{
  "hidden_size": 96,
  "init_std_down": 0.0,
  "weight_decay": 0.12,
  "max_seq_len": 1024
}
Each number is 500 + 40 x the weight over its row's rms, rounded and kept within 0 to 999. Layers, rows and columns count from 0. Numbers have three digits each. The size before them is the row's rms in percent of the matrix's.

# o: layer 11 attention output (transposed), 128x96, rms 0.171, rows 18-63,82-127, columns 0-95
# v: layer 11 attention value, 64x96, rms 0.177, rows 19-63, columns 0-95
# up: layer 11 MLP up, 576x96, rms 0.223, rows 0, columns 0-95
o18 084:501544536544506473512567378427492422502521540457448516478458545509570494531449500487570508461536517506527496482512479545460485544408468471541513486464510435487518552469481467585470503479505497552576498488484477580483519544445462549514484512545506440405540481509494565486502502461504488494
o82 100:507458515526502499513486553479443507479472507507589510523609476453459497432538472452475503486473471490495499446463503492433524485490527546462492520484526539499539530506591503514518551473449430440488551490515541564504568474582512499524551450449551480436451507537526498590460466457529491594
v19 098:483502484479471482483462574539560567486466464543434438479480452445491537437491480542481532569525528471532550503549449489462457486543436458466493570499495548485517510480517509519509500525486452520449543521555508471494567518504447496487487461577543498460425562535473485470499403466455468390
o19 093:513462523478501467450495552450578467509441506493475547450511512504561488384511551561500525444515453526463498439607509467487439455571466516584482532556495529514536483507525467467464484498521471516513466523594544499482526541481499509558581516509540460462546472511481479480470459571524484545
o83 105:562576486551501527497418459525495473488542502528488488517548451478475551438439496512535532516421493506487590538423484522452492529452514510489495487543491439503420552552492518488476507490454540506537547474552445492541561472451515481533506494467446513569525574430512467526487561431511462431
v20 098:432469477528475533477532539491527574461513458454424546436509527470494528496483504510488566498476450526450500524491503509484526512549558515465491511506522466497597572509408517543511528454489525500405531476484570499537510487467503438422465505522465561572525576571514499500570477420524500513
o20 096:489485527557481463465527447543531499486445486520529499555478535557558550426480441589538433465489524476532437450493525559536450463478545544511535539545478513509444489477498578540483509528508467570547460519517440517510502532541502417515525489561483545428589487522442524488458459509442483498
o84 092:530469596515526497495504478497573503519565498464459485493396513507494446465537507446521489554464482514555529508522507472510460481492470506504481490496572549508596494490446483497545503521509528468387499489461526539536520526469387533509533476553499538541480392472548511510502519469581435475
v21 087:447467516553465492498523470537542585452496527530488478478456503522424456455532460502537459491524512517477454535518535566486526495439574467530533534558471492549521525582505477495540559481465499496526431592489514503515462380481458576439528435481515499500454491442474548491519575501471474498
o21 085:491455467531422620546548520507528525519441438520545458538487590522568468545461485482464451482467501521478476513565494490558566563498512515505506526429494511507490499469520571466525508502479531534491527424532568534506442571423523525500488522488531475473507525445528412486515544547489503455
o85 087:432518559492445450491397502459482566471530545461427497487501496529486552503500517562517546593540508535513510490558523458441437455525472464499479558507382481564503468545492443523523447488521485515535488471522547499596465517520486470468533446484542486490453451510550538528550507472520517486
v22 106:455507505490402563505496458475519444462425511494490424550456511472515519520507516480520533527489477465504499499506525507495491501323570582490552497535461562487495486554512555516506505502516529511540515491475496463457486541501550497458537520505523485463487432543444542495433479557499397514
o22 101:549499506477525581489490503519479516510484509575500486461472458490527553536483459533630500453453495468477467529501516526561533535437511492589564518457417477519503471518507551541493421527472451496513449479468493526603461445498522624489500463509519481496439559505519539530474516513475517493
o86 109:503600429517432518551455506516481492421507497531516495489520493451496473458473649494447444469526523497539472457443487450527512590488515531495476465513491497444481529551556505460484545483475535558566435522533475460488541561476486450470502493524524484500509423526519554451520502448463535481
v23 098:458546423531514561510453485454517499498516497513481456447521559511496491455532541482512447480549482563560566528525503492543491478527516495578479535502506536456579524507514441445559425527502506479543561554543432525504473443516479420551497436521488497542467508435492516564550432505515576444
o23 096:510501505507470475538462528449456477478576545529424534499592495533503450503470529542451501492522550527458502522471454482496505584508526586478462553518537532568482490441547558481468451530494569509487515540514521506523556494492487508473482547546423463434600491485488543459405489499583486501
o87 109:507503406481534544502483528547542538507428504504487542540464532465491626477474507456571471528468458553555557530534482497455483511519475487593472538472424600519516492516452511512513470478482538550532529504499485563521420492556504563520530518475568527553444517512509434473514530529483480487
v24 100:535532414451482511447518520527401473403526457522471440465517562569500504412502514492494567475513504492452512495530498526533560464457492437503453599538471531499466480443493525536554570520520528533469466452505532542462533508499490546506494524500506574471523437513491551515476502481567436462
o24 096:480419570578519455478479559595477538495543560527525451517462471479459523513461480489503509509540507460442511480527498498527514535539548557584493522467475561478452510444533455466535464464517522438489457546485484414527471480502496438477478451542462608531411485524520494525504446489473534522
o88 095:472537476435460541500406476537494487467473388491548468475469491471492490447529476487469458520488516478492546388458502514492475484504532466508559484477497513529545511576535428460508559493463506540548487490520491510469429488506460524529554434465549474394502463464471434462533552529469431524
v25 102:532532492490489463488498537513544553482510562478527497448482477459569499410519552480417409529466496523419434472481576510497495508468490480438492450531516491499487622477500479515416543485487496476505489539560525492552451580519481527479556526515483554423524525445475532506558474524458518498
o25 101:531478527457496511556426404459526519579504527476540500459478561480490471491504540571495479529476487510512506534423484470519489494503539497509522507550554457475548506445511557415549494529571474481516505465526518549481485566418420448520521515481403506485544539427568433515506518443508470491
o89 089:495432566503498424463502488569560465461480466528507539551578393459509490547523536516507505539533511491528487427528519512487515488459493484462453513544465516432534474548524462592491526468431471527553547458526491508532454539534551447519419494530516468573540442513436492450504441501499513498
v26 091:514470475459556452495585553496504515524565476454511529501433436450571527470542471538540525464559471533514511494551490547529541546463454438512527524456504492526519469535481485508474512503490530524494461451487450530517514525454514521393555572524404459506481438533536460504454397555513479536
o26 089:437480494504438527468492554542560460588541479533446459492394473525547459463505512584498477491474525471533507432540537513494494477543520499521552427463460469510472473526526458398475594552492472473518453495481535475567519476506502510508533526550518474502549442505534493474497550402463483515
o90 100:495499527531495429562494479614478541507482563501521538508516459468487516566484444454486472537493483462484441460494503518439575510445495467484521466531445504451534527511496543574451418476471457490428586536482458448506413498453525463493446481520523572473491563548510503468517511525490474563
v27 085:441513483480540604497587454507487465484543509519533429515528488466501511506529564475488496505588505463480493494494581446530464480533568455482441475526499561467492534536532470527586510589454468546523503586546541466475460520503489534552552496493501432491512484501448458434472466534488456455
o27 080:543434487478477497526511487509416514475519428457508529567495553483536512496468628498546512475460500412461478521531511516526543582488453503479509566454536491462544393465528496467538465506499519473485560516540510538541495502558516583515488475482502442539488531516433477488407486491519456459
o91 097:484560497460508505492388495520552486487549459580466515472506459452519452546472504438496455563520460609466516496421524480474493460520484513539472451495490475539492531531533491519496465428493523466510507505465434539458451454586512391525499481517519505511499521567493520496561553460422532517
v28 097:476464556567489478536512513531509498557588505423529533495494419483506510526468476450519558448521442487437444525447436509509538513483494514459524495529522401447564490505439496458529471497517421493560497461468494516473516475439506446514473474463492579485533486393433526478533518478481460454
o28 090:499491494459484488473564483536598502465468508474536522568511515442471453507491467530461422495518516529517503443467434585506515465526532502473536489507507477461513544531494528445449555445566518423423524471413474581516545543532469482448477515541530534421483420460475481489477465524536446493
o92 111:492504551600509550553512537504485519537563499473457473483553471515508507498509495505474529554536487513506412564556534403507497523417500530574489551491553527503490486452449498525506533562384454526518468476493573488423474487506529523513476505523448561512507490508571563517519588500500510483
v29 103:494509444501462455556448484567539496514534473545463540483461469503468530449493477450525555530478552563476484474436506593531534479490474540560447560518569572428481542472467537542434489532524473412475476564533533522464506514520470593442516519526461540447509539533495465505443490488487490460
o29 099:517395485602505497477454550538517425497483530476513534491501500454470549484501566526444493453498523522563467502480502500609484519496503545472518509521465448466482532450540500485449478530567454470474485567517444517508469512554511448503477543539520490509536441437504526502392504493558467594
o93 111:463530552443513549529460515443524509516495480530526526460516550561535461512505441517515495504437471539477507456515478499505484426467534431475432467575457492533434486546527487498484514460533478500549516458542545429422627445423488476529500519475494451514419543449473529536534458540465496491
v30 097:438498529562482521542505539506483464547426476501499521511504518494510492468490487476521435660484469476541466531479445473532541563478434470568477531483525450456512542491566520465461507524489527461435465526455466434529497503503532553557512469402522465555447462517483442557537515470477495482
o30 083:522653480507524527504557491446499581476532456525497493499523517459447522520520436452487547506529534430573471552588477458488494455494498494479528527554446513498481574462509499481459587471460477514513468505477446510464492436484527479464527525472528490475501501408509550500475529519490578439
o94 106:424462489557529510511403531418429469464530530517552512495574490514476490507430422508493446518480428528501529478498487504489462473494472498489469502463495435481450478516540472490565461480494544551450555511501496489550479538467420493537494489521514457489534550561533422391435484497518465553
v31 104:507493511468505443559446490568514575479506523593560560468524510467529519525498412523535455443487496509501502578574465511489490529462435577550479475530479509448513540403530530521491501540441467460505581478445491406529466475559512526533479447499503532475499511572521486491509470537502509477
o31 097:586470507501488488556521463489513522487497452448476453560509515534349498477527529477483539468506480556570503485511505497435475503451475505423468487516456498480452468571486433540532539495548459477505521492544493474517480454459530473534543578559504410413510552460512464542541467463513492486
o95 111:466549475466522482501445568446535484544564538522489536401489374498534553410443472471465541480481485472481502508478480474522476475461485420522516427547513529468511515407494565506458485486540454565459499468484484542523528543493468536447525445458481534532492482473555515455518506549448493510
v32 098:504490513562516513489533508526524470496471508532506488491505535436457451537449521571511462534504420522447305528443499541423524514548461479497538509441500492490522464473472443462507500457538463537474491542498496508508498582475514503480513514514462496536436458592499505462476464471490557548
o32 108:513612441489527512434536527531520504487596494528499510527467486561565436479507494515544503524497519491551473469503479519531504467445462529450528467466426544498511529516453607492434578467449470556518500512503446585462514529483452438515536505544504516450457507507511440467560520501550513451
o96 104:502497495505442420440575516467507452503486480516517490500559496472478516517463486468535478428502465520447516515463551512455504445540549499542466534513550476475551506509522410459512404457529521435525469528578522387473512435535541503564475497507520457498566478496495545517450490402469506542
v33 094:482458478520528573466514468530512549538525460533541483513464459494505480536425464485569488455480566505479499583554507512523571508423512539504455456478524513511478554528572491524467537440494465508609531502453464444517598477459461544562476515504510535533483492496527583462437536439509499534
o33 085:545536467518484453485556524458524494499442503447540544520502512357428469484491444473472497461502404509529479550521506475547553525518455527458507511455497455449509514521507563429514537590515475503507497504494573526589485439507538565455543519481537468481431511539508513494546487450470533492
o97 108:453517541512508517441507493480469456506470508479468509457489469545621576495566465447486513477499575477511507489539436498513488465475519497565496505426545526532460535555522416474463514447458506521517505483528498469419467511433426501517508418491553570558427506517540546559522491488519553474
v34 100:462470476447350488492453448456505486534631497549521531498507613474484497497503511510506457496571481515529493495429466480546527473460495473472525520549491467563525474484507539482504474510482511401511495515512467481520505502489416448497437549448474522510556492497471524491476501542462541564
o34 100:533452490524549534593485463472522480444472506528512505507488503599455501613473544543537432518474418543561509535444444481474492491500513504447484559485478433517553505540468541567511502504526541519486540468461493443510497476518464427505481538499417503502538491573550466499477407521516490518
o98 102:439519462550463441520534510510481535498558420478466468453590507506510566513545521383539531480507536531522497474511468474468527515533519466488518439489534458490527546489502529498540556525360484534464472480465434506522524466444506525558504505431516512472454501506501511484574549530459443564
v35 105:501513546509512489466544501499550547553459588528461483550523534491517548536513496557489455512481515516520428533470429492561525580495486485542444487513473451508537487507480512555501555481458503473540503508506392441450482534489486476517538517438543553466545437439494403393458552510504458501
o35 094:449535536457495548502561470463544447504551452501546494558563502445488498551582504424491484520514461541474495561550451494572482535504449526395448568468497445508586518538530508521496588526507481485459490414518492483450482512500489449484539491503533511522473555503485461577480477551482518524
o99 109:500475443507496502513449580515519472528508556479474516533433471484469456440500517514493465504538465487501464405454571492490624481478491462428540457482498416505523522468510502481493552550484480500489557554498420507519468510478589531515501492524530457458515499559555476445452545399508541515
v36 102:501469527490489498506599509458432491499544437467447438548526461601504443566487486411577490505548474503499551456500528452495501516429451509481594516476523550467535487438472485501523503477548542537501450457428524433545557476479479498526456522483575473535492518492505503513464445505484479458
o36 105:478548493524590512449567533553441516515428505525500535552448510498513506481521384385524501544533442448480519497487531528528552502512405505530489475487515478552471495466435525501492466461525540487445485547482530409487508481495551464504495480512565500501479504493596570495560540504504478509
o100 097:516542504483445479561471491550500572515534487514476476484485477487506475534472431467542468491509473476498445548480478465479479543495555540619523539526508482465469528577495522541545548506475511526502466531492501586531453521463499540506406519447490560623507469489430489432474466592481512464
v37 095:480469524554515473450458592551469474493527547473516505505539529490534450497486504557499487425450539528557522475458567561484526502495460537500526569505436475492434519562570449485526536512452477496491491525597470444507477507535547501516521444487596465553505514421478464479490409546515507456
o37 089:488561544421460570518490538539511480511472476478516507531517511510484520449485552465520515565525506574464627507446526523487462543543563479479443459472539526435553522499484507461493500508384543575507572483494498496476543478513524473516511482477496444427482510519447532556486422493445493454
o101 087:502562475482556532501461478515491499471474527504458487510529449500520443453466460577506413534502488441469457466496446549498554459473541449565547495535482524514510492632555427545494490482513475482521481515537474462513421521549478449463477533519438458533511489402479508393478478503480525500
v38 099:442475503466508585530496555446498457519521556479490501503508553496494489481495530514590494508481508501563493504479503558483478578489490528453510467510487472512508603474450520480442532498531466502432535593450515452433462534434473563515465500507440469464546531409546523470472495562507587448
o38 087:470508450361547569464493488434532499504503502573529533489565489454556494497459504463540459509440473539541460428447522499429477577486494463530487516459554500475474471582499543524482534443485508549457585536522538532481509525541520508496534515546495514518532501415512576501522487484530492464
o102 106:494403553540566547524526523546516573494476453534534487458480488499444462518494487512534572528466524514493518547479438518496520456483528532395538496465484495469544515460571457528532534547489534493566486528515471554522538419511414456566475487489560531576480490485530498486522459548533584531
v39 103:535608490500503480510504431555547508431466542473489588452502455501454549583511502514556471516488475455595505512485475528554560467515525558439554487499489455518502515452540418501503481525480448482524435420473482428468502517419489492525497423507535510466478528501450497499471484501503494563
o39 098:515640487502444469504527492426558466519537481535555466542517492476415476469519499477505468495563472543537494515539515576453494550454436445476499441494427442514516567496504498504463524465463478477511482523457469537523527455441498547494496466483540502484433447526496439442520533597537495515
o103 114:563416529426512508543459508530506522513516468401446455429464563524557537504475552462505524522442561441422450467489459438537513508491519545525510531547463543552461453475512500465535491525545500477539533459478520522467479598515492486548466496487455525457475550460474555564537514522506442517
v40 102:542533469476528482536470537577413457506472460542467488454519487496447431484499512515491464499541518493510464466483572501544546521471571491453584486533474551495455528468551530567461455569515482546488530615523421493487522509450533481519438474495478559558528497495562494492521486450464436440
o40 093:530453482448431558501454521533490529561484462473576494419493472542486503500519577512455506603499503532540469537476503453583561507524470554547492513370465525447557464537504536563499527531463499504458552493533523454524505459512471473473470550494517482530482554560500483514505422519462491513
o104 105:542553518554588523492511462438499508472519466506549563577482453499457518505498488458582464450462514500453493480469454465528419473557511532488539582550481562541488488523474516481456510442522438512541547523538473531467487574431497457504475429462490488507568515452436473530439498490558538486
v41 102:495544514483489432564542463510407478504455517475497513455532451523483544515469487484511508408524452433493530503441544514478464460494551442521387531500453472541463498496535492504560482500549462566566528521532487513540591485551477502400480520478488459530499466539459510481542432514574497517
o41 098:481504577512422505468432509554433511542492467500466489536498471486486518574509491470512490573472571480458476447474527517518523551537487569503520437449430517457459480458536477507525361450514492488475490498520532577501476522500545531486481411472532495512472524572455499548508457423519526527
o105 120:507515528532576444591550509482523453541491486517512506466542495535495574469525505452539492445486375437498569526507510547478506515483550457517504521512615456511495453509492529424543500499458467471484452439446535399521499492480468469485515478560506470486517537476519536520472563499518431471
v42 096:438512511428462453513495469498548434521523561518485542473519497522514584504439486430479490522501563485522485561475532419482422538484521466583532507478460480493571462490495511500468552496517574576575446468459516503486492539505489544503435497544524474564469503486474421539456503589470478480
o42 081:497475493451394467491508527485445468496530537449569475515507581445500491566464504468537453503504451482501424560489583504534586501536509581516456457462472522572496519503563479517429481477497535408529536523458540593535484541510503510468527462528472478539493452487528496502534516510534530451
o106 114:539546514522529462474532536493550518505478473512490484457511510566564475416482464569438509509437509498509515516549447479490482525467493503496534429527450475415527553470480555483558497534440458503438499526543533531596492471504555562517458545518515491491484467584522464380479435503498481557
v43 089:466524498462485498525587547529507491478473452499541536535548442461453539473467478558470493518462446492447479517536459430475605479492504498536421493553497485447531493476625430516500511506458457514588502520548534540477495469477477508498458527488540500510494424472587547470458424508491505515
o43 089:577484525395452528540519470543502485517586513470542439553505516485505483490492506437506523507535528456471531484519548449503524572490519566479509475559441491509458467529491503454461534507455527473506454520394496554510482471486507453519542469481510392426480509475487482569441576501424492481
o107 106:504507414570481504436508512474520481504525451500468558470496485475478574507508549505589502525489560549468464483482490566459498481538502487509506516459559471498524482612520502482463455459511481505468540453558561469423473436550511545463505505554561582569482500570465429531476526484455465475
v44 108:599506476480494517503568474493447444554471508476504567439482495470531480477509544497492515515503603446447528544526445551542450447478477511530509499485507568517502521453531493478549595572529557430542478499472464544503479465461469428499547494572513515451445516492445489493491497587519508444
o44 107:444431538487493461520517524463489538452518536495456536463521568506502529435513470514394569477513467482575473476524467589490490496486489567434504472458470485455535497471577458463565416555516479512453489485490517469503469526466483550509460475540526513519488513521500520421524428504604472553
o108 103:622518469478483498576442483507468491517457519461496490476516513441413471536481529542524494519526572475448432507446483504482509484498516446531442497480397447493500510471557488520499554427502501495538498441456503517560448475518482543478517479544455554470401540519541409488496521505461536471
v45 099:478560422506450527543535458495522497526481506484444494492503458521542462534417529486470460474410413451509509481540450527566459486430505429493487474543599488485561559506503518411534545494452525487526510467588502515474475549492515502448521512473488416515487521489524545550490529442519457489
o45 100:520592512523507482531443494480447519479533480514425483437516570461534540521531415532472534517538525489460506459462519524486419481493495583456519551534538476501482521605491473473527510447448465455499504461534483492499433522454420560458493447531540535514487519438541537463447545530486437549
o109 098:506491454545483514521516455528504479538482557514477477434453523559552494578544506501508449530433511437516551508559481476556510537465408477512538480473489548489482432564571559516446553483458453548538476497522510502549475531588487550504460473433513482507449581570460544471496498468478448481
v46 098:472483551529511492445549495542434523558496400543475558499477507437501520474496486511521501487450562465502518476533509580483448509608517478565557477470473487455547461520488485552495467409535453498500546516483497503486393542579532531498463499471470468526512472472514498474450479501477492611
o46 097:508513412475494529464533534483508466547498503465493499478507407510520477437464502496427508457475516394597534491545530501572467552510507453516537448507551466415524511564464451535580525554443518479552449469530567513441481479539476535489508522492508460464548458526505507539508455459458459515
o110 106:518476543505441478475527502476509553478503563496446569518505565467577533508491429468601514510525445489486470370496523509455527542488494514474488449512488532549503506458528512484473484498571518565391508560529453487564527577555534532501475502507566443504510501494472494508428509456506504536
v47 109:513560476462526514513438475589584495457525506489488493556505529454493491488531459516504482550462457591464470507496543525512485501482473461492452516510480501576449469536505524478459529443517482450462573469500491452535463484517524523492481488526563598498515528486457474554551529486592644475
o47 102:473547513517490526582483417497456459478510601506474549455526527458474482541449440573442507539497559498494517546478498475466452478461486520450402525489488453546462544568540503482449548470571531565527528479462499418519534516484489412500491498497457443523501510408520486536488494494517529497
o111 112:524430572419510510443436500472489507468499516487592462550491438489550457356526524534492536484461440522435472424476467487473492470564531445546477505494535500551515495439522474405524491525499476475550494506476483489503500502488456463503560535490489510490476483449530492552486482427470443517
v48 102:598527500500451536492461532512453576621487534476418449526499565498449479519510535506553525476504461487504588508461525480485462519517492460492469415568470471508467475492463528513522476521532520533521440407584542560474457518490528558472567485510471517505484508454498533481512451507503524434
o48 093:476563539460554540432479507483489538490440510548480508510587513507554491548478513487451517476480536417442563472428521525522480475503545572521464592450502538520512484530572455463475451483452494478544526463440438457471508499536483479463462507544465531524475555523507511449474532435496499395
o112 100:501425469519464510514492500586488503551564496403443482461502487482534504537573530527527524542503519475446518441498543474513491576483543506430516445535468466476514458464479514526604529557478488452496500433562518556448517528427554489527488414553448499483539551467536497523489482448472501463
v49 101:521396433491452509461459534523483549523487512496520464481497513484531597473489517492551436479465509496500513448516487553559546424565535441471487529531528558491547495466596534525512473475435573472454480578534507499447475420462507517502445519514529575492504564514477480520473480429502527523
o49 100:470341512496559489469493517457468435530478483419483466452492498585487502477541486537446530538500519477517495508559485467456481550587569507468491474510511581487512481490492464485442467549499485571482524502458527511486477541507496443447465545454479442502496493434481564507438543538460480463
o113 110:519530472491513475570502410458548459520523502486487470456516538437522489527482558455541469497490483534451569436471496444578491428540411467500532536486455425561549514486523550488542525483470523457494583445480516488484510498503437509535447489410468522550487500504525429518506466453563542530
v50 098:480532537563522502468515506523522504494496488530497575512475517470451484521486544434452555472489573525540500475508504509443496546393392488403466512545519582542481471533467460428480549497507497501438547521550492511521514433469509498546465562555464473532514483574491459533560485457557540511
o50 085:488607539533549472554407433516454508450472494446398458488488477537525492456449467581503469455504543529474464524523452493420548414484458486535547473469558576506539461502516557486492494504455490502499445470516505462474483458529527499519456493468516485504505496497491537477463505434541576449
o114 112:580429543483456473494534482441520480555570485528498535536512472505486468495539454477510483514508484483489479529514491464480442450446561497427465478502476472456490533547548486520480544440559419532526542519530421405469521494489453484553508545515497600500437488474576465508528493595558517495
v51 111:442535490563524492505545439530570496450514565440455529459535495440465496536487499528564460488482441494522507546538450470516547536562475496452443474488480505465537452531541528503399514454519484469445482556482410527532547589499480470515605484465529485512463506544435518451497458485488504490
o51 104:513618519532473452504539597381547491550582499454528482525537577518424423502516544503504425450516502493512500527514535479514490468433497538478512513553508515507505474472515531455433573504507464507485446511512518535507579506453533483483492498555518545533469515470469461521487442503559495468
o115 101:515409480487512541550495428527484477437449506614445555429495440462514558545468489496561512558525527536511479545436520526472467525599505498518490526482524479434512507495513469485497485529529541479487471485505465405530484489430442474492488482494448441539467528495503522551489522440515447579
v52 098:559506504513435513418497511489567499453502526487441546500580501471464527435496539549442535540542492462550508470559544518540481497511473444473507487480571522423469489505503493510506465490560502488564508570522536489517509534489497485541401525449479456565470496474527444476537532611539500412
o52 089:519509486494492534471477437528515517488540468447596538459575511462534535455467480561525518506451462512490486474551474507573469544517544554551512484508480542439546559545518465514541407530440525487491491484441489494528483508461553393443508483560520449577507506524525461457465442532439447516
o116 106:440498466450541466474551466588465566489543440527460508518451483496487497520501434476511511451503517478512568608505478504378518498477490481503478516481536495426454510480538486493464459448522556468526525512480466490450547441488490564502526594470439500507466516479498396498479550505477557472
v53 103:446482530522451539461507548512498491496495517474506589505513477504472569464410499511522499565539426519560524474445433479486488478484546505519488525560520416590532522465488466502454500508530446437449439547524493571537509584522488430505519476551454530521526440471474505493514490497474395467
o53 092:488477517551561485489462563442514511483597449517567466498487535493464463570502480546501446495483482452506491514504522485502461563461533516499480534504492562464552555510528493445503518522451505500503517465523511568442516489519456517549596437540474554447600447541529494504458454464521405572
o117 113:473524497511478537512521466454522547547499456538504481523574451583507525492443601498545456481475488504501475516515501490497474510505563517459604505467505415582472464457381477588502486478514449454460495518482487512456509503480469539471469490532458500455438519512510473458468528589450480441
v54 093:430480517455536520549430450468434604464468462484536527522559496514524506482508513423541559440576492449462469513527428567512541543441527578541540488469506531496445547479525489481474480480520470613441490507566475437529531490466517491445557479537510495506469482515515478486500498529511519539
o54 100:516460534430507512491421542529497533502449460575431542524532471526487486524485433423486563499492505485480475497542537520488571463453511454491516440480450555509507523529506523481442506523570516580460461582542511550518483432579466509459528477465561499420479485485551525535480564565530520479
o118 100:438527527527496529556547433483515472465535462535488537548502529536514544419562579478454490519518473524547467486504522537417486529438468506493505527487581559433487456465502457577512468509524433494556494445548454527537508457396474519508502529503474508530520489482511542523529455459570532584
v55 104:529422501495541496505561510512531434514563518555526511476445497522473560455433487524539486480493503438492453443446481559469501504442466570429404461478462457481497498539487484482507506473517537596547525440462504513461434411514494442491510530501530522638504469499498529486503499497518496499
o55 108:532512501433480508429559497576512492503498490508498457542462514454494406528531466507568474472481555521472469468500525559484578491552585513464538444496557430456506497454558490534455504456497514538513532459470532577491462502508488449502507474539476452525412552514470511511516466422441589521
o119 088:479538472553521439451529430491468491497505511508497547451501515582509518453501502479497469518546547528505519517586493469575454476433408514508530493458445551537448498461495515492488490466532471556472469480449391436478525417577495495464505473471483515471528471378490517479461518529538532466
v56 100:511599477488472544480498510475543532455511590443459479454472517529498515481488422490503463522551520429428597464472515455505538497547510470540438513479495548584484499510525460431540533514532468537515436546499502416512524556480567504463503536470524547544464465564472442548482481447511492508
o56 112:513565493530515425512463578479428522487476484485476475450442594487474495521502535509541424571453508493471498524532496496525489494528487629566488479509452527524424500536511492477544469456479496562468439499387572488489432519546497490510528456449536499515469443503507466508517478520518558516
o120 086:462475541445494544544552534501574480498507552375478554485549468516438523445559504448479536451496486493468488456489522517492514477525489450520496458518577506515557475435500526504487474520488584495489563519514470579530523519437530411471471503492465435541515524456509445407453530476483539491
v57 110:495554513566581526470466487474518463596476507487541478493546530506527467420475494513508535506503483461515533457469495493549529492484549452509483479499540595555474467562497542455450514487480448499556507484442505525599521519507397457464489440511540423471439517542441506535514441471527504435
o57 106:492547537501459442505391514435545539483522558554423527471605482498531610520465504506493540536499445520507489524498548490446505494484450543523543480499470505527507484479558542410405433474521518488459493568462554523495577490484537481470552453537488547502543483489470497471510491475500496516
o121 096:487509508476471526456467509438404505468527529508472504436533459462497454468527475473513557426564503474548488501481477446513510508598486523495436549479540525573507514523497520537456465537494477517467485502555524441573503492558527465463478525505481386553441550450554537557434505480500551437
v58 109:486475494533486527561530562559400618545539445527477464464558509581511499480491435491499573515490463499536440523528503471482446482468448525464542526491428516465508552511471419538514460498486556445460515520451506540404482497527524498531527503444442537557489530545503485475490502554514500511
o58 106:501410454549550514429549497527487476523450483551512543594444482479551514454514529461525494529534471487535510557521475463500494513483578469477501553487530561469438495526452495454516449441429525487529502509550421490416493531509447509488520493538543497444501572565513495545443483423466453478
o122 098:580602563450480490532394454500479483513459468501481574478507476558547536540436436473482490568488510454514442514478478556479469504444514486495506506499486493528514496453482543451493440515493449538551539520413490488538505449459518502566455503444411454486541492477524514504445534521430523512
v59 088:509552452486527540518373473530508491520467498474534575526429520572517522481483481478485494526492510467472505546495474459484478492505497550520585473417501505493525475529528498495510472454496493411489541522555484404555582491426508553449514453453467439514476509458493555494466513472499498388
o59 100:480537451548464528497491498458549517479437515506513485446544536549445532518461583512438523526430483533571458513535466492469511550433540521541496524549531470567473600523535533564516544494527513575506501557500547509514533480529476565490524523478525523529516470455542502455613503525591524507
o123 093:550530460431507539498518470526463487499512538520492522542494495505574469476476443477483486491484509509491494546459480494506470477502512458537552519391527558458488497581470564475497457475475481459573524435553497459518514478456544540436498448569451503475561588503575516536432486488427442419
v60 103:488459581492485462486477578510454461465490545462464543422573488469480542583581480492495494490505499537529425428541506460492508532562482510523529466480482508467452507444507451518508618430476463502568550495498463448554521426554494538498549522529459539510458496542543546483468485492511510519
o60 109:581529553474486529466485427511489470523513482465545472533462484501428462468560592513487541529442464445531540571489519507458526465489482491496466443472502526527520549561414516458517504501527447498538445492522501473513462525444591485484556614497494458456490552451482476546514475471549558541
o124 099:535460506574467523495539577507483473533464486449507516434464555511520522545506412510495438474542445523498500487509511505442440568501563474494526509460475542484584461458559497542502533480489528500482533493456558518506419398517478475527486512565400537499511488487519608508478507507494489427
v61 085:512537498483440415458545490508529450458474446483509462536465537474485466524521485479596523522487573546504481561447543440515567539487461490476481441414450445517458629509527511410521489474479479495521522544466528495494461515528464476482499472528495495525427478501459536443423483506495519556
o61 097:514605485493472465538590491467522446483474495495585523467486443492455543535464483495550551463445468484448523487476523511453517475531480496457460500532476462382454408538552541508471514425485490526515528522479486541565526466488537600510486542504509492521433507462521500505459572517556527499
o125 089:491502542504461541499495474530513602542508436513480513539580543521494560480562567520533481501561508517566512487535450527498479492462501465517451485505467478538594626498450408468508500495504532514472497487436491478562469529404556484533461461520517501499515522458483501451578445489479530529
v62 103:540537604484503462505430377494495466430550501442472515472424549490444515554460514488486508555489498508472535547527474503516473517500534546469467546490546516549501547513421459432593467521476520525467458525479455476547490544461477528517432520403524457542480530522494537488530509489539509491
o62 099:476626556501484524534451547497469514525472546459515576499503539480505523555507396461500448489433518533524412498473488451530479486411473467560489510552507492533507483475445526515548413461528551505443520541532551563433467534507462512501464464461573538508501450503496514476518489513525488461
o126 114:468459477483456444484467553527500536515553489493538480450445482491498528487496498532536483502516515465414583429492514507416484502473458451578528480439461530502491509464499523452492515446468481529475475446432414501595500400425512479524484496536483557505457474506496459496510487570594509542
v63 107:474450517486490495506578507419501437482506503503472459478531535577472593528482513506520608512522456488467467551591503514482474582476479549517577474526482508495481456529536460535477431540509420474509509556485530485520439486450547495490496569519538525474513469527493446557432483419500515537
o63 093:485474435574473531462543554486483491447496446506470484513510439491534473413520484496566527467511502465504490564572506479537518532448505541515503434499472462535481521572595488531497506497512535605523489541457393519455475467552557527454484576514526457488417466556483505520496540531499505513
o127 104:523495533486526480491487566534563580509561505568479492484479489465556478612497556507508494505503426507482490484423487489462494519537548553535535510413506492473486443435441546500461514517503443505544480488446508462572470482543505493502492538475579548598529467504386524500465527498515533487
up0 096:499442482525480549465489490481550523513557510458538483529506437488509459594492500477511529471537455461511498422556576598471446448461474589542434477513543560516484520448483468476483498486511518512496488555498474519492467550446495560604450519544463475471523530487535495526417539497547449550